config = dict(
    norm='rmsnorm',
    attn_scale=0.177,
    bias='none',
    init_mimetic=0.5,
)
Each number is 500 + 50 x the weight over the matrix's rms, rounded and kept within 0 to 999. Layers, rows and columns count from 0. Numbers have three digits each.

# layer 6 MLP down (transposed), 640x160, rms 0.135, rows 253-339, columns 80-159
506466496539466469513558561462432495519524454505481377556483504532480510460594462480511526526561549468532520492466452490497455539535420543437512494530428437526474525545522451527478560449549464527593529498530508471440539415575477425428468457
520481485503465445479457603426499493472495464610594525465497439474564498509623497501527464452531545445480532515512516431582508489547500377439543491502504464497404556565448500465478550488485456459481550493527512513447458533545447508511443535
487498487471489508511523416479511515533502527498493528488513483490490500485484494514500510501509479512487479474534482549521507498505556467487490497503493465518486486517482509479482135503500483474509471538493521522495514489531500481713531514
530469566471507481503557507499433484520519524507471499508454434554559485461518518552408514485524482495583571510446553463470525403519592419464589465572552452543468492509431476538538505449476486444467426471533509435499448409534534493454519518
522507518576540518489568426378514468527496513470486506481508433463501432529490525516503492493528456530508513486482482570533461518482563546557543521528471487508517533518490465459509220557484532502504486525498477487471492456570494504710462482
498473459518475491473491400557559493486532516482554580421447551501561576560446535471595508503525415466462524553488383505467448516408519464503532441455492470415650551488476574499541433485452574484535429503548562483541403487427473541540503430
490474541532535502484463458473524531430461541495461576551551513491563434482500480513492483543492504532545478403526612572506497468555649450489460470411560482501482436596511503588497307435514539507565514490468538485505572503511592532593543472
472531447519583464444527558501483505585477579542361493548571505478573465570500373440460511410548435529481514512551498508485474493388513426508497627472447583449530493485511531409441582596471490429529453481613470524574496550459505465502566594
496563506572482482498486540449444527522465501445360576402481576511522579503507501502501526462409448489495484491460422517508417475495482490484504537470442358527538530405541510519467623506407482544589512464554391527531599546555541409376431437
488469564411448532502469426503569562443547471446481471559525506459467501465500545508509529467539496463506471578541486453429480470510493558530549521558483457494486541564468434458490500543472478550482412591504412542523570471513562458455498535
556439475515501581523437343507469508490543532504560466509547476497467376528494539561479489532504464504519518523501490484467587475499557532543500521431538479527443468544502611517448543478562496517540480545495580485450457396577477459450512489
532422418445515478551501432415506484488516485544598461569565598417519511532592538532514494440488513465537549568548435554451495461569488442442591442473447526562512466465499484466509575489558405575432464471449526509533502525480448483519460574
457559519432505467467533453452521498520543479428463562489504506447424456455480498509453527514459554492522456470514466519487563460470550502446519522470457474521568480469498472537516277523442490536550471505518492510512477477495457455611465547
517465434430515484526492466455481421483483539437451554506546545533541477520472582562516488552463504539460420525518516540499473588466470560590505566508448464468497543539544486400393473567494542502477510506467508486493530495568509530549438520
493444477506483412479488548436483520589538570481516464569545601458592499595354441523447510559476444524461451527490571571456550473489537584418496505528497468524538423473419464505588366614450499488488489429488488461508487585530493499588486468
485533467543506494523503398452486511567482503493492548510503472477448502538482507503477533524496534494524475489509534537510511473513517494507510470523536482504520519526462514458434194510466493469476492521509490523529494503517476503680466494
531498548453522509498497466487486500469480534536541516435581548444535457547520528395497514420561518474488458548411461614484544585573361554471651576493530498492482478470487457413530436505451361571554589501496491485498572466469474490565513570
528540440484515478531415510442506456481541539567460598528522420555558465586550497484528496470547514530551465521513501444551536542513498558459479446592552539534437482586499504478445536490460485503497533536485621507482545452634520555542477481
542548521569457438461543534505490489592528406545503476493528509431419486487474438447541557503471500537438490518410535552487546532485537476511391493428504364522501515495495476529488426436519540420588545519490555516543523523560533507513545539
502551612555512539541495483548413549565481529492555475580405507515512474568498447532414533505474595552569537475475516507444561483539475628601498552498419437474556390521563402455557432561471546608496511479424458470545504579566523584520534499
516599509471492472473540540501471464529500481432465494507475483569390546520471442427529504501538540502491504556528485535554514468532557595516458485581507495505445484467576487500503432447473533374479480510475564499566423590543575562523515507
513462520474534480553562394436497481617453424547519528446547492484473526476485534583427551507547434524453548462537480450490537548470607573549552469523569482537527398571533459472503328532457512440513537605481476532520408485598572585589463531
495520499475462467426488619469378520435508492603594535398456522478486433455580502464507494457528559481490584519638499442440477467468450497456437515512573507489382473508467515473474571529551494499472455512457468526413443474511452487497469502
527476377427468508463405480500566489485441555513515550557440516588517488490534520559512506474446462440458509579394542546442471495515481464385575496530502539510508449572562510630468486449485549482461490499503430436449502523575471523514435506
477514438505450496533500472547477551489482451535483519487489515513525559507474496533495452529519523541470438495553534553495534524540529503438466502508459537515568503468554480542436454570564480461506561525453567466418457406529498434549525523
516523494519438477492510516449497515543439502462484535424506525486555472479507578477464525485481472397462547505484493605450556456470529498596495485565386534586464531515484495500482345580462525600535547556427413438446474609501444460649514441
516490536526472519480455413491424498529470478499419464467525584465503494515540581435441428559482564451508490482429467549448497586526531518520538467453424464502473470507547494519503502485501505532553553495549521462545453651580491589520484550
523485447509504460545549388397430473442494489566543520464517508454456570597464427469573485533483488472533545508513535497481565469404520462566575492522543522463513487438509584522505508524457540543502484515522544499410462575522476524506523465
491572511498495452499453584498508543515424521479371575501504474508506555551549532435493548534507472525463536513509519532499488560501564515485480541465585554486523533500498539497480485398426481548590543523481545459474453470452597404439552448
494505477491502501495499393486501500532529500497475511474488466500496487489500508503506506497497510498454509500472482544543484489497531498504479519521508453492516505498507526523502249471505495494468511484529521500543521500508518501654502504
492578519490505498480499457500436507495508504538511576476508598494513504513455441494434494445522526499540462516464528506515513504527523514507483494469514517486537502464506550475494466519492483527484506493509516487489590539458487459518512552
481515472532466574462442458457535482527533487525498502476539421551472504564466509507505480486458503452448503463527490544380527473497573554536444446410467498530467532512514506436494296525450531477541512530487509467559485506578427562663524416
549542491569519518490457485389478450443447475540566499500515435529505524575442545480506451444557538531550512475511481570472543485428576477503425486513486523466570482355460502499444285460513510452434489470480503531505468486451573421639583477
545494503488447454496543620498517540419520491471583422589464522486446560567408427456484505509504537491589458531508480430491513504518458494448448441551510575469532469546493451504498447482487501555505504490530544487489533425424417533643411502
559399483425505408516562440593451501613491433506417476532526502558524462492465480532441514591492420562505522493519559567490478533539516546442520511561525549397531557472563560531475396524613502455576476537417564501371548447467549445566507570
496540451445503388500487510468501442497532516468431538531546558519478476466555574561473557458615481519616382547536429475562496557493479439559539454479478394493632504504447487479524509458449567478490498509394520468506519478446529521517549489
514589573479570496552466537580504476613482459474474534509530491459539550541536434587589497546521466580351532478413516570541415356560575454399551452498527505594488523512507509489562397559469534483433496550456570497571501543591527517550544447
550505494527582444498479540561467553497520584544578372528466568556526492511532562542475530540527568517419517434420552511485479528474505489511529428473419510476495495402455488527527459504477573500530513507463362560582514599606496513503568448
514502512507494494508507465452490547521432484520518493466475475520515529465500454493482519533453517457534498448528496565480533517506594576469522507519482481505476513575439463485463248524456469490465500508446496509543470468508527505669507518
499540513453560410521525477536445473514510518473383467475558523589512543483448546555451511496478500498489543504514488559558458515485563492523586483480487445465457493491519445522525393494422494443405468507557550465554408538453631490550448468
505503533448474534539495561588501444421515511541519513412465613511471520466630497423499543551489476466427507484490432564533601452501523470492524530497465391541477461491465473486519542515482501529478554493509419534478472539439454453442471486
494516445500422466519558569497520569468435461498580522531473438459450534613541452460526449446497511510511521485566578407550431534531444450512447439583500503563504529473432518504451511482486440550484573495522568534489441423542414514551500517
467566476465489523522539498433520484509476517624480481509518551529541535434469615426622479535550478507435528462395513601568580564491506401494461518474574530489562460426479512486478516485524521484533550469514485499596321520502477507483505505
488527461521470522436450437379590490516522519493406591468446483495526463488448461462519484537474453548588497522484483556522512456480502485548510560535434448491520608447450575458529473539594474491500438491484505458423473598497486468573465546
445509509534558571490580373473477430618466555436474541508549513515499441541463507522533456448520428508501435472553406565517493530501547502449533493430477469536536480455564592546523390506456561458515473412507443561564444529627509503513449440
437473507502479515421523359486487542548505430448513481553406478483488459497445542449473551518491524499471519450502474530494538507487594552534542534461408455558464529490602522475496327504451527461495450520516497492536496510551505509602498538
510461499479454470447555504571413509434491550470548502513461530455568475616565508497515525452418525524527493461519543603508528552485440474511467521462507495529475470458473629429457563570459489512529584510553460486381575385502533517479526520
462541448401569432517555465474534497551520496562438507470526511532495509508512585570499569489497507510504494512470472631532526507504500464475544482513493432479522454500513506484533386499547509470454484532574553517526495555501525550553564548
510498499481511504511525529460478519431481512592432507509514488480466409543602527525536468544348487466451516406390471393459519467503519511511474464367558435507431444404533391479536509530490488457437565530504572497572408507615447491475443535
534459513477533501556518458499501564608513487564448486497528496526499478455554458521521492496458558499487535496474526535451557470422472496422516490513545464482528458509508471544565316491551483588509520563505563490493438539550517509643510582
497492466475490469515494602569499521625460544447352641570518523457512464469530421624493532541586549450410507477538516507550538504537451433508511502536535497547458517630404537486567519530522446495554462461503443562373499445491450532465498564
505471437536495487507539566479474541456488546518573469531471446535529539517512390551568448487524537536499461379614538368496447508415394607515411519499475522506502499459547498526550468494472543480548575511467458471443560446490510438531447550
498548567457479434525492524456475463539529448550440512482494481516500505516417487521508469564477534432551540632551491559501411530520474562493487466443536446459435534490477501472496466502510434544494446467482524553549500446514479483552554518
539560517524594613535466584491512542487433489466493554534482653556528476420423516440456510498555476516648489516455472490541478586492437516486570500523451407486498415469511534488490425509452544495512554550466459474493614455491456492510522471
557530495468466456511547513579494498638531493451477555475569517476473542518546634491586508457423507477459480614444536575580525487405443438546575485513572433471562398469454461475530422566499470452455566556510518543551464519426441535557521447
473489470563551555506508529451480495558468481504499496463468485524423524411551550588523508590451509546436551495558484489552510525463420516480452599509480472446389441401461485529404509533498504466387487522503518470360440474582492446478459512
466524545512530538520505453585460473505564569509422471555476528525570507451532532456537473499526404552468565455476492514446521458490490567487446500503477470453466503423578559486549337537500500541593533545523493560529482400488570446569501492
480525518427457492464450545557545487358538461532479444506479668485580519523472469422528428555525466444496524598506469517466535496532537479498492500516485542443424448448525554478506615582494499505531501472542553420434528564402478483391487503
532469554554507535544498460572390497567506579511615494541428486555524517432459483460518517526540562494403549556467467483367454609468382535604522519512510524518490511586450537465440526424491586475629513585527489548471490417469511480496478440
443534542402462508510624504406434466510480519517501525462565475510525480498514487562493468484520513449454520594559479528466419526511512431488486513440511482508587467471502441505478327506475494514510464595486502511479444548501657558549463566
598536423430373475447460514529437433562560357484440506536530448576602476439503562499452434493500455407395527559549608569463503534526610519395459406520599522415447524546512422450470407519539453541495525559527365527489657430456470395592392618
462478479470472463423335522480353536544476427565449442511493475464539496461490407498484478498547529462592453562473542459448496479499540515429444496453470499473472502407478535520440513532354479519443534522525433411537449476549408486570448514
498437514439589528515540470501510529423499551464497472431551495579519468438510481561446556497454452515544473512487470464528454580501457548472549453472455508495560506454444479484554388434543513507563476545511449495407484542529391409640428562
548473502441472452481500526477468429580448470492443411559551449489521549465540476430447491508549470546454509461520510569502372565525573537454445482594505472443490526471471410594496447456516466527461398564519499492497586486458595504495428519
550544432449524567425528488509534461510457519515462541566541411548468467463467571494504546469520569550440437515539505632455544459475537509490416472442454424585580504485483411556451378520508512425431454571494433491491544520507519506636565571
479504457512506550495550506524583491588503501503547516556470538507594529470490629447557550426459497525439415562515519533580560435437490479581522563508469395488515496462472425561534444484548414496497382475554589573570440411453489472517468390
536496503503493522505562473391438450556512520510509483517467523486473569464509516479544485547612520495441468497494519509494465523536498459538508494492460571541514475557555555516495594449492508465513512485479551509523462432495518541392468446
450498446481545430476486455455550473413496502542576486526525529489550531453481459397507497518437518501487471463522525530478416442497532491495480484425487621506522478514541483488568553502491458469505490523527558511494582558431432481448496514
493341450581554581455518566511349552516502492524501551650461516483501354448570640496482512534473563407561526472423455486556510525523633511534585559514491540505575475492503558470523504520611461562553517525500504513397534442451491485520468475
543448454510489487564634488516459467502459485545547512575470482560476501462539520530533551518492521424488519452476449448534498439515461506456471454401458422536521471546487427474485639514600388445463450511584366551542443504543463505420512497
521488551490420490469534437447562467483528493470437503493501500498522457469490524528498465418503413480447592576533485486476559503488380447587478472399532565509492484512604537521514423528519528506516483490440484548500522532493516488555475433
506459495509462404484438511462495490492500475658496403519518458518559485534472512507372500517560499480513495522593513516552545537523523523438440490444482512531502538486488519513512537454536480518538525509481448503574403465605542474471466479
551518508500508403505606513414398557442568514518457495466486516495511569468445449471450506440480441537471539536589544495473592566480496548458337487490550447512441508505590530562491437516472513471517559500551457488516566558511477410550503466
522479496548539496539506430467526486542502501482486508470536460508469488534518531510502495499499498498481522496541484562559501486510529517500530495493548487468517484493510512486474173507521538502510496491502517516524494493525473483700508484
537571442511483488493515391556521563435468531514464507573477454528513549527510473520465505523541498503487529470523491548507494585441589477487550477507534455472506496504528546516490255553490528528568481457477457462596547446458496445626515546
395488554413402485473549500452459445527520417442575409534509487485507501499433578500511506449456494548444500501543558507501463540537453487500456502508478551512466536507536527506580293567517530509576442523519554468535547531544456553658449629
478535505535507588525410469514494480544509530509428502580592506496562521508467439439476477479396495494520409480519474494440550463496486538516472512580463602542477536541467586489525487482498491475559420530539556451487474483427561457497485531
491509502544529529495439420507569499571483492477484539556505505512532492489438529505508505535538466543500500498481541501523641473497532554509535475479494462479514492437494431527461414486561513553490493502474539481546428518501511491539521474
500444520461481429460569493500405493563488477528531392608489385493556505535515463512469503466552537482495516541498517616515492519567536517487445566515476474474546524441563426497462481508522535490527527482469485533504546495573556552525513496
485500479545493499550496475544555512516447476479271548545477486542460424508426496550474519532536422576593514496461497444475436598501498493443565471483504476462585478547545438501475426478608528516495522527484611491544583441667501478520579509
504561493490520525491467402450486479548511509515600488417526546495486476543466545487442457434506483471513515466492510497523556442499383536508450517537468528494519489468519553504590557482522451490482539475527466479457527429514476536439474516
566496457535533542497477498497451430491501545458481592550438513565455496585473479425525447447437435463475514529367598580480457521524490453510545523565427524481393595575459472480453467509499470567379485466521490458469482539553524569534422509
490508535492474514541521490483570473542500496532518452454483506492490533480528560478480481512475540527552499516362445475494362496491445486441632497572504485494417487486482568524502538506494483507465485479517576494412575450513502535496499515
510424511572447454464422610619535484556479495628559592480535528508577439526536478559492512532523499480462452497503508594529469502486554582528488474323471492541526443521472435518461500450610542496454453492463497535497474520425501429492522557
499468546470486494484526479527449515542517474637514512485514482498490470554528519450435500508454560496479487451495557479475552435528466551463487476308462480490428486537469483493516476484455495492429493515493532507518510528524515508503489482
529398512548503501504468559413403494578381553599469454483472527506389538522501427450418464459515491595461471495487441584516505586490538509509399489487527563533502498469472386514509470423497502475515404493451500467483426454501493576454515526
557508480500529433533522407464461456425478525545464512444505416515600528504487478546537468512479432546488527527432577560444521533483529474516523481493504511478481442460454489527482450515536440511441503443509504503526496552523499484469450519
# layer 6 MLP up, 640x160, rms 0.152, rows 254-339, columns 80-159
448532556482422458444476457483488500493549556401537473505549434418548513487439464505471476475519520511506409496549519493524530408405487574579558439424498500523522568561474510459463522519485499506545457349498552463478636502530489512450543475
494497437489512535509488508597592542493554478483533478416469468479525470503581579479467534535491476429300593514461534492571458481460570439461474535529470420533506500478459522467551570465606568525480496474512445400465449490514554518515419505
469559524477539537446479469491446578503542423439441435510445535429500502488432505526472529537522494522533453536542430547533513518518493521446548587524574436482602576571529540526398535543471524512519535476583556518570509472467524429542621520
404459464475592475482531475480522438544505497508494512455557436437520484476459505497435551547497457424383592628499600532528441498511537373428478492508426518531524442520507532413471544479535591504437467557478491407502519440498481509436486525
486546482613509435356558441540509552544467455492445537460465488501444489584456450419486491480470468433497468535458465495496396479399419559402526642486497506487480554517487516518509527494550505448452512465506440520465488505526585473550594528
465380427496543464494501434506487504473522503440521482467480561506443496515489523483532482575416469503417529495538489618577439494523428603550501537591461514463428563524521622455482517444487586425547499568490565504486457439482529506559483543
494472509542582483529499469419481500508469428540566407581528405512488485480543506531489554465477531418484525542502582404475448442501456496458482468531456628496469357501470630543491648472491474472523548470537598533435479564422479530465561541
473553470555514426547487447471511416450589481557573547601503493382466410593553608577571461512456483542449397517496497473496526502444434517558457493530488585488450542559484507532523532475479492583544492536597531456418532536555595504532551541
477539523534452539467462472559564494487498451474490437440537524508534519493470470554431515484479400516548532509527518507495445509381434459590501532481490467552509519627656456404530464509454463440571514409617467489510478474440481416538539526
463567445446470467459475426485491512504457565433555455473416474454371527464389548494499477672451496474454442415467516467495504451416401508554500519539481531534488471516534512452487491451492492560619439574558461450483523422516423528484617535
542549475547468421374493477460533417545391521528456465554480363525533505498430426558464442478552517544412537444381528470493413491524559480510494493559508451484502436568422484483477531526508531504495608518508641549558543450572584400485518527
447561445592500505461441496515457495533541535465603539423458452550462460550512564494446482494486488512346592440498495539576465498474524456501550467536563474546541470532481542478391540505587516529573458458503521444453489507563490487567509530
488555482530510544481527485456499481568447508512486528537536440505509530498455412506521581482478518525471482646446440521536491449456400514518534464478504482534454464531502442468544507496468508483411547517564602387502504483547491521494520507
448488442514592451431506510469577431544518553481552499494464443484505408453484530555590515484484598387531398514577504495516397498519465523487547504522500583521484488527569499481514481448525436511465562415521504457524468486479577495472508488
530535449506519448532499487508521457499494427479613544485474519419535495546588551501502434577447493425330575472461488506564490504447492360516579531506509558566517501523458557445490528510505525515414505486549405483469501535449511495575493499
533532452455523397422501508411542513428504562445488487487517378428489427550517553546487467468523555497493507465420467439542467494481532487563530548556445500542440515510464494613475551464500526516477523483521439445593525491554469518493512507
509605496506494525470447443433550513492491555506494468430573533426419478538460535474516490432526489473501407594380487566520539498433556408555535499551533543439514514543486518445391436496533542537475549513494612529513490471620471476532583522
503494414458572443512536434525565453510444544446501486458542487530446384502541507530542514532523447501472480482496450498592515538547593492566572580526539468457502403514553562442486588429576423526509495451540569450458521472513398469591440486
475541477497550544495505458514485550566519523522507404507528529449530499442550389473442510585589489494556523541486547488500527493360422498567526611496594462439529521488549494502533524462449561516548426469557430505548506470534503520535505598
486517470514509559503536475485621519480559489465535522445525467475434441473468547601461440601594431512456517527441462479438516576544578533569562520548467520541498529498487545483469536497430567538550483481503500509545529465470485542540582485
449448388499521535399426483519537446449413535475527530527572387446476452540440497610449451547539443446450514546485538463491494519560506422600492561470541509467450530522454468535429570444510502492617546510499630495515624532453608480463516540
566542492438493475474429418501500536503466540525461392546502458403532494476458562557395486457511442524506517475516508478523480486521418486559397503588496506453462596469449475505519520554485556554580437447591485370569559528545490506431529517
494511501449419571428438500502519515525397445490447477420480489488514500473505485547460486561561574429494504553473436545548500480485502499543432477519539564518507584479461574451476476525543484520548503421584577455506507476503493469526466477
425462469530496533492490478606549546565327508557427505527517518516437458508494546531508572524476523453499491579412561418511462522480386498543505570562539545521436493569452443412511479458533518482521548485471539555547517561488498483437500567
484407541492559523479513450526511461501391450428560523455442524441457433439467462480443466538462508480431553532412492492465457561508562516491491492475500475491544500490577486518505566420533487466460467465474510428558484426552484473402504509
453438494485536437499436558488610462459527641466525574477447384539503460440654461493474491583669450478446478518466460496552498491464485454467418565509542495456543585604499545496494462519546503415577476489520459493576513390590593438518474520
460451420497554447478497481528513505425436491504500596488551522474402499523540479504483501469504436421587471560473462479474529524425495448487458496544527517498496553479481575530448459488539493527464455431618450495616541450561502539488500555
476515408491501380498516454494479530481487532492559589528469492371425519473457535539466465551576427483454485516516470563573525487432473470557530603531525484515453489500529582405514507468515459598602528438539467451580553456489507548441531559
517466418485532453528528527544512507504533571482498521443561503560492446581527581528505415499478474452411557496469458575486448522522508488448481456446482465443496476532456462506538476498552470476477514493482489467425453532521495538462475476
379357536467570368498466474458495451527485503526544400530455439506521472443592458539505566473552544504479549505531607466510530500535455560454430545521555487498478444516535492579391523506484466513465508477512503458518516477531473498452585507
377382543509471340477554505575551532602457585542576480525495512483509445488539514430459587539529481417465465561463565416550430502409507480459536497446480441482529490487494495528487472580542504494480398486521433468425506493461496522533521550
423445519461626424535534492495571424431502449557544424556478552469434497500537591517427515606565493437394504631343553536554489476465466476417562477489519462514440416545520517442416535465579487446548587480438592516430474437582583479541504478
546544526543467522457448454460555488439413474422564490386497534434440477506402518596455445458504502483484380502483504504551508522465587525554524449533441521477496495415567527403523514498531426570581509392504555420494586515652478464418570485
436487531465544509511492326575495423614496499454417523489613440567447460553489490519482400499456460547454492519490562527505478504446462515504507550455548505383394506593546504509531548514510537500453465544550621410531609501441551533477499594
543610480480608468475445457425501463451426451430503498553559453446458502539505469557546430512481473469472379424495450535509523501385540540580495508508487461515483539565523507499510499509457531529459459561561438427596553508471526423478462513
494421495494485521507477445418601455439436464459400442509544525505544415520481486570495529527452461429519501510549545492472484542449457432473412549493488498483527567542525551517547433432480457581575520443497548454514486515450560419472573528
533478454445519511481454482509616580525422541553495626491507518575511539515580446487459499561516527429494446506567508511573419611468431498466589487534511545524509511540526544522481508451504536525487563521499571466471463493473394438466552558
450444440500509472438476412536535596469432581508501398465543497478530454520560560506466541539505432486200508590405562562522470521488476484504469504436509546507502452478483471546608521486575565537510485491502401475499508406528530593507537460
450524466549477593442462472558474448496540466426494458489577409432471500401540520563517516484467507472562517491454476519572438436462517436488448443445490581568470383450515462495553586432513574572449493553568461498416430515511433538455507534
532456440520512463574490460486565568509475478528563458491452345585506468540495488488525381446499531349501509537530520484551463475548533446531412471537481625476529463507433562550475568479457440540451565501550524455485562499536560406455540463
390450458523466497437499472476519496528373510503555515545525504416513460503542431510448617561494589479535490529466542375467535432465479497523549509450466435399600489506493507479464461403576527542466382496491422447485537570467574446515474521
447455446530567499477437456428652471533484594530394537553551502479452444513457496515480501476566491439498495548463446468482501502396504458519592464515436509497384565551474500544511601558639496437509460424495512552541473475577530518468558524
500521456516575522479473501526599488482468449500520491591517491446499439465565480492465585533526478438553511601468503557524451484440422497560560428519454484519543496503483459509461552541536488419547533394487524484461505489575508541444559475
514646405504549360494494529492459485446497501581486595486452453483470509431402516501374510496465595457531419479386563490530502453460458477402461496531521499518562549462434537530478564536542588519560505542576570469469605509440435529436544493
477461531584528454529488455509521518456504530524426536498403458499413495433492538520481465533541519449344480571519466503516475538528518421499471451529453511465503555547487557544464581539582493438551492509536481417459556378554485465514533456
423556505561529507427468504526539472551484562511525506525524439376415529481485463465517398651460475451549517508521524491532519465445589406567477496554541484482561506504537526526486433473540651446519549492497478551568478498420542481463522582
508463508610510590450484502572608518487497523443524543516479504440478470538540506465453453466489415396439586503464467471562405529551500365492589467495534524544539521556471488507506529513538501468487542466524470521467536462541483488412558545
406489468586412412518512517504570571571502459429527541396498424438560497507542437530487516444554442445478566503480465413520436470477478450435503551540424543661503571604540574494497507555476513491571377446542449523442499518481491487409511554
438403495550569497488472482492575413492505502507554486493561448489478519520544470580536495503503487416455497486548532476551431482594488402442550542498447524521469546547474503448473485558494405541501539439571448476463568465420544511447530519
458549462485555488513375469537514496537500628508440500579558538461475446491504504584510480400564417421520361611487465530529483405446485463513495565482533595497528477426492493476499563469549513466484498492500564382513499486489499493512474545
495479396532433515469431463467514476566443493479459462569504488496486419495493504570416538591553467494503472553471481558534492448428501481575431484508535525433443516476505554433538480483498506566562538438502502498468498484522528400470500506
452442459464487394443515522467585465506393517415542533389463463521462430552441439513501532467548560524519477462510513511546438480521531495534461617590486642531550483550494533493355525427503480518548491527536484405467553542535509431470466522
448430325573491454413439446511508556519486426446507540518503489431468504458485499519484430500481472493523581503517521614547465496457517503461559499501505495506437415434519566440464458424585542443522518399491549531583530446556500462557511498
500461459441465501505514484477435539542490534461484499486550499542469478492434417489543450527468458399484534484418468420529513455481514563516466508565533537393482509556521498520480520436670515511320487445589478356508485494466513473545520598
506513515558471531453378511421493442507574501474483442491576512552400488527565495541510513507501550479508461521500425513541502426501512470487477488469479526547368484461503551520400453483472444527484506382564591454505535480431496451430513622
402484458532618443461548458513562539549553451412569457390480396534532474518425524583515488542488437467456494509605553526531489543508547528430509551451399454386531540566454541582447523529499532481437455417512462514465575490479452526498536508
529482416486567487483402512485586541461509499506455591520472469558420447475561439530554493450502513553474549576462537491526495513452515499493476510493425493635438461509564591414538482466658427402494427511621483435560590542567425467463496561
478477507553584503449500458567550487466490513479465577518497505423438437480500511522491515462466560458502539474461613576597505534497380512448539468463426465512523479539562511519349572518436509470522458524526538414554522542515499442384525492
491402455507508491457525523571613475505525465434501510497505497472450488482504519597458514564456459463493527458376515447577477452510564386586471536524602488456468439473540488467476527509519466478517573505605515501521491428392393410456509488
393514541419530499505405417489604438516449535420477607520490452556443494580429525577514506556545495501485442623519459479495568482450439534529621467467544538493517521543550520576454607460585494499412475512512532458529472453449477420459539527
468427465534429476474500438393485448498503548508535506478470437454438531440540555581529481463489520534493422584459531478524530487493491510516522390481483472551564458486526578423467619545558547502564489453497561440444515584486462519465634488
431432471502490507476434405529511455614505396524472461551562471409546460438565532521491427511505421483541484549430550530538501481474536478556509460477471455423343450460513483520549494433470497453433482496533531513523531569504482513474481638
453517533472520490509478466574561482550493583472505542459592487462350467592661478458449422485460483461562482565429550548525472441453497457538525476431544415441531526439525495484571514462522562487484466536549496462497521463465486493533533662
463471483461441511472528441533512470546463550486563587507458425556552508459511552544470477634537573397475470489475506449517449556543420479494560576501498528569543470466529480482464521417530438525468537458548571488560555536421383511456509515
463449484571559459443492502438458423461469533482425469482564452513406484522540444513539497476446493403464540495389497515505489392365552503495425447490529525564476515548489604541536484509496469467390507486505549496494425531567472499528497551
424469513552529528519523469462494482430536443516427570474513486543369491443550468530518458568485436462545514449553593563487499403431430507558493556519498475471512558520564490497493532466531456492481461497570501517454492570404494512555544529
503521549492539523440476426491533445444487429513429521516568547532467416500549539483502537531479472419477495378479474495501445429441599443468488415476428477481385437522536540497523539481486398535515419436524477505521470449460493552460525539
472474456465486475411402467478430512481409560547365525538514476538512495444581420548528501451520518511518515590456479443522472490497416367501447578448602437519537563557416585456550586459503560555482512452528412410459483456517496422515530592
498539553496551583493455405520496550454508524479397481432458502570459484528423546563526484612469507459411444426566438535592401476439522516507509555501461545476574560499529494534515512466490421456504516531570447480585503496586598406591527529
490399537493615507527506391506466445497420601466474579567534493424457504558445471483506448472536551501480495415475429398515478473390455483499520472486519462496518522470533544510540472550623548470393529535490527456589510490492496509442487545
433530504547449538466486497443534501558503475425457544516520495522461467455447416476423552545575481472490509447505496543511527470562508488461466571715547571512494506555549547578378525474532448452446275462522544467547591422494470490464546519
508561529481457561441416428469510519542465489501429534571492497546575522546521572542577511597416487497492461548481420477514517506440405526544509595489533521417517504512502545437518526559437488488530387482564508490440515527460506527528510542
534552483444467461511479498548543482414527551500489506490472493524550482554563487513489541466508516464335502444441430506521509440482474419436470471481462459549504509516472544433550488481535599569474529508544536439420465534478557571513493490
526440476591529460350493506455541492607508541523539530484510392493494453495452573553525403460503445523367512487537515558469486453448587533463471476472545492564524629579537493505528545414465550505572483463496482433486473467433521552500510480
562438489462524508477550320528524481530445610486527499513507496431476442506501457573519408550545514502562431484518541484524545542427542527607557404545568463559543531458503514507529480428530520451428564451502516396533522485462560561543499477
498514423469504538535494468447460485500396527506467535522549513567436475493508506482442477488467460454508497539453482450489590444498402519539448533523472584510505588497432578516368524492514558523478384445549533439489514480567494466503531520
499563499447556549431540564451499530554516548517515497532644515530440467455587392532476529464444507526472462484493484528510411420478502530551472461476532533470380507507479592513421549570424551438415509349554502519526525530529463460486462562
476515473572468500429558458507497444485525462545473482559573500457424491535534512492505463440475464469489488515475568485484494544498447519502577565460547478452474545513528604466439558538566467408492444417534572508548485551422550503461462599
447487474428552482495449487469574557537496520572472494549491570493427404432426485514505535536613533518489443543469443475491526520461480553531440502571441527530488535477502553520525556402533607456505566465555532488555479445512393533477496507
491556509434493534502504419488577472588521479490494455541496483470530431432453532505616499590540455490524467501504482578490472497464474488482552555552492590536516496503494635499473528468541428536596530503565476480490550379659478531611516512
493517539471475552461394428474554504559457446454415460427494458440483465427564517488461518488521482455507568530470503527471608492483426508629463480517496502483449475557578521468466607490501449489477517451561562412452486456389459495530511509
494477492496409459487459444479552413544406476525473549507590507596477469472492561496464551509501485476481477448403510497502490461566510513464566504484548584410490501489539602561492444528532425509478478544514521472549552484419497531451696567
398398462510505514553424340515542531428503631401566450467493510586535517487491453523529534459487521533521480511498539503501487446452467465479523512442487531444483441495524648410517475405618557462592505531485524463444563565478466505490502549
532475466544550458474461548452576515465564481436517449464428465505489482487581434518541502522610412471475486533532477522568456498469559400473473551635516621581441458552497503497458466486528510489406554496500521500493541394556494384481495533
503521443465569519510529437404513476568564601508561555521591473464557523475514516541465526599510545532457408513523496453551477525558477485497502525487501527613431475521494575456472510491511502520391449439513505477430507568509514509499623470
501435446492502549435541415474590537557457493512522505535486469523434504516460573495558423525645416498569467525467545510492541598523510403536502469535523555461409605506489510451464506509452532467516474471535506412515504522475533506504479500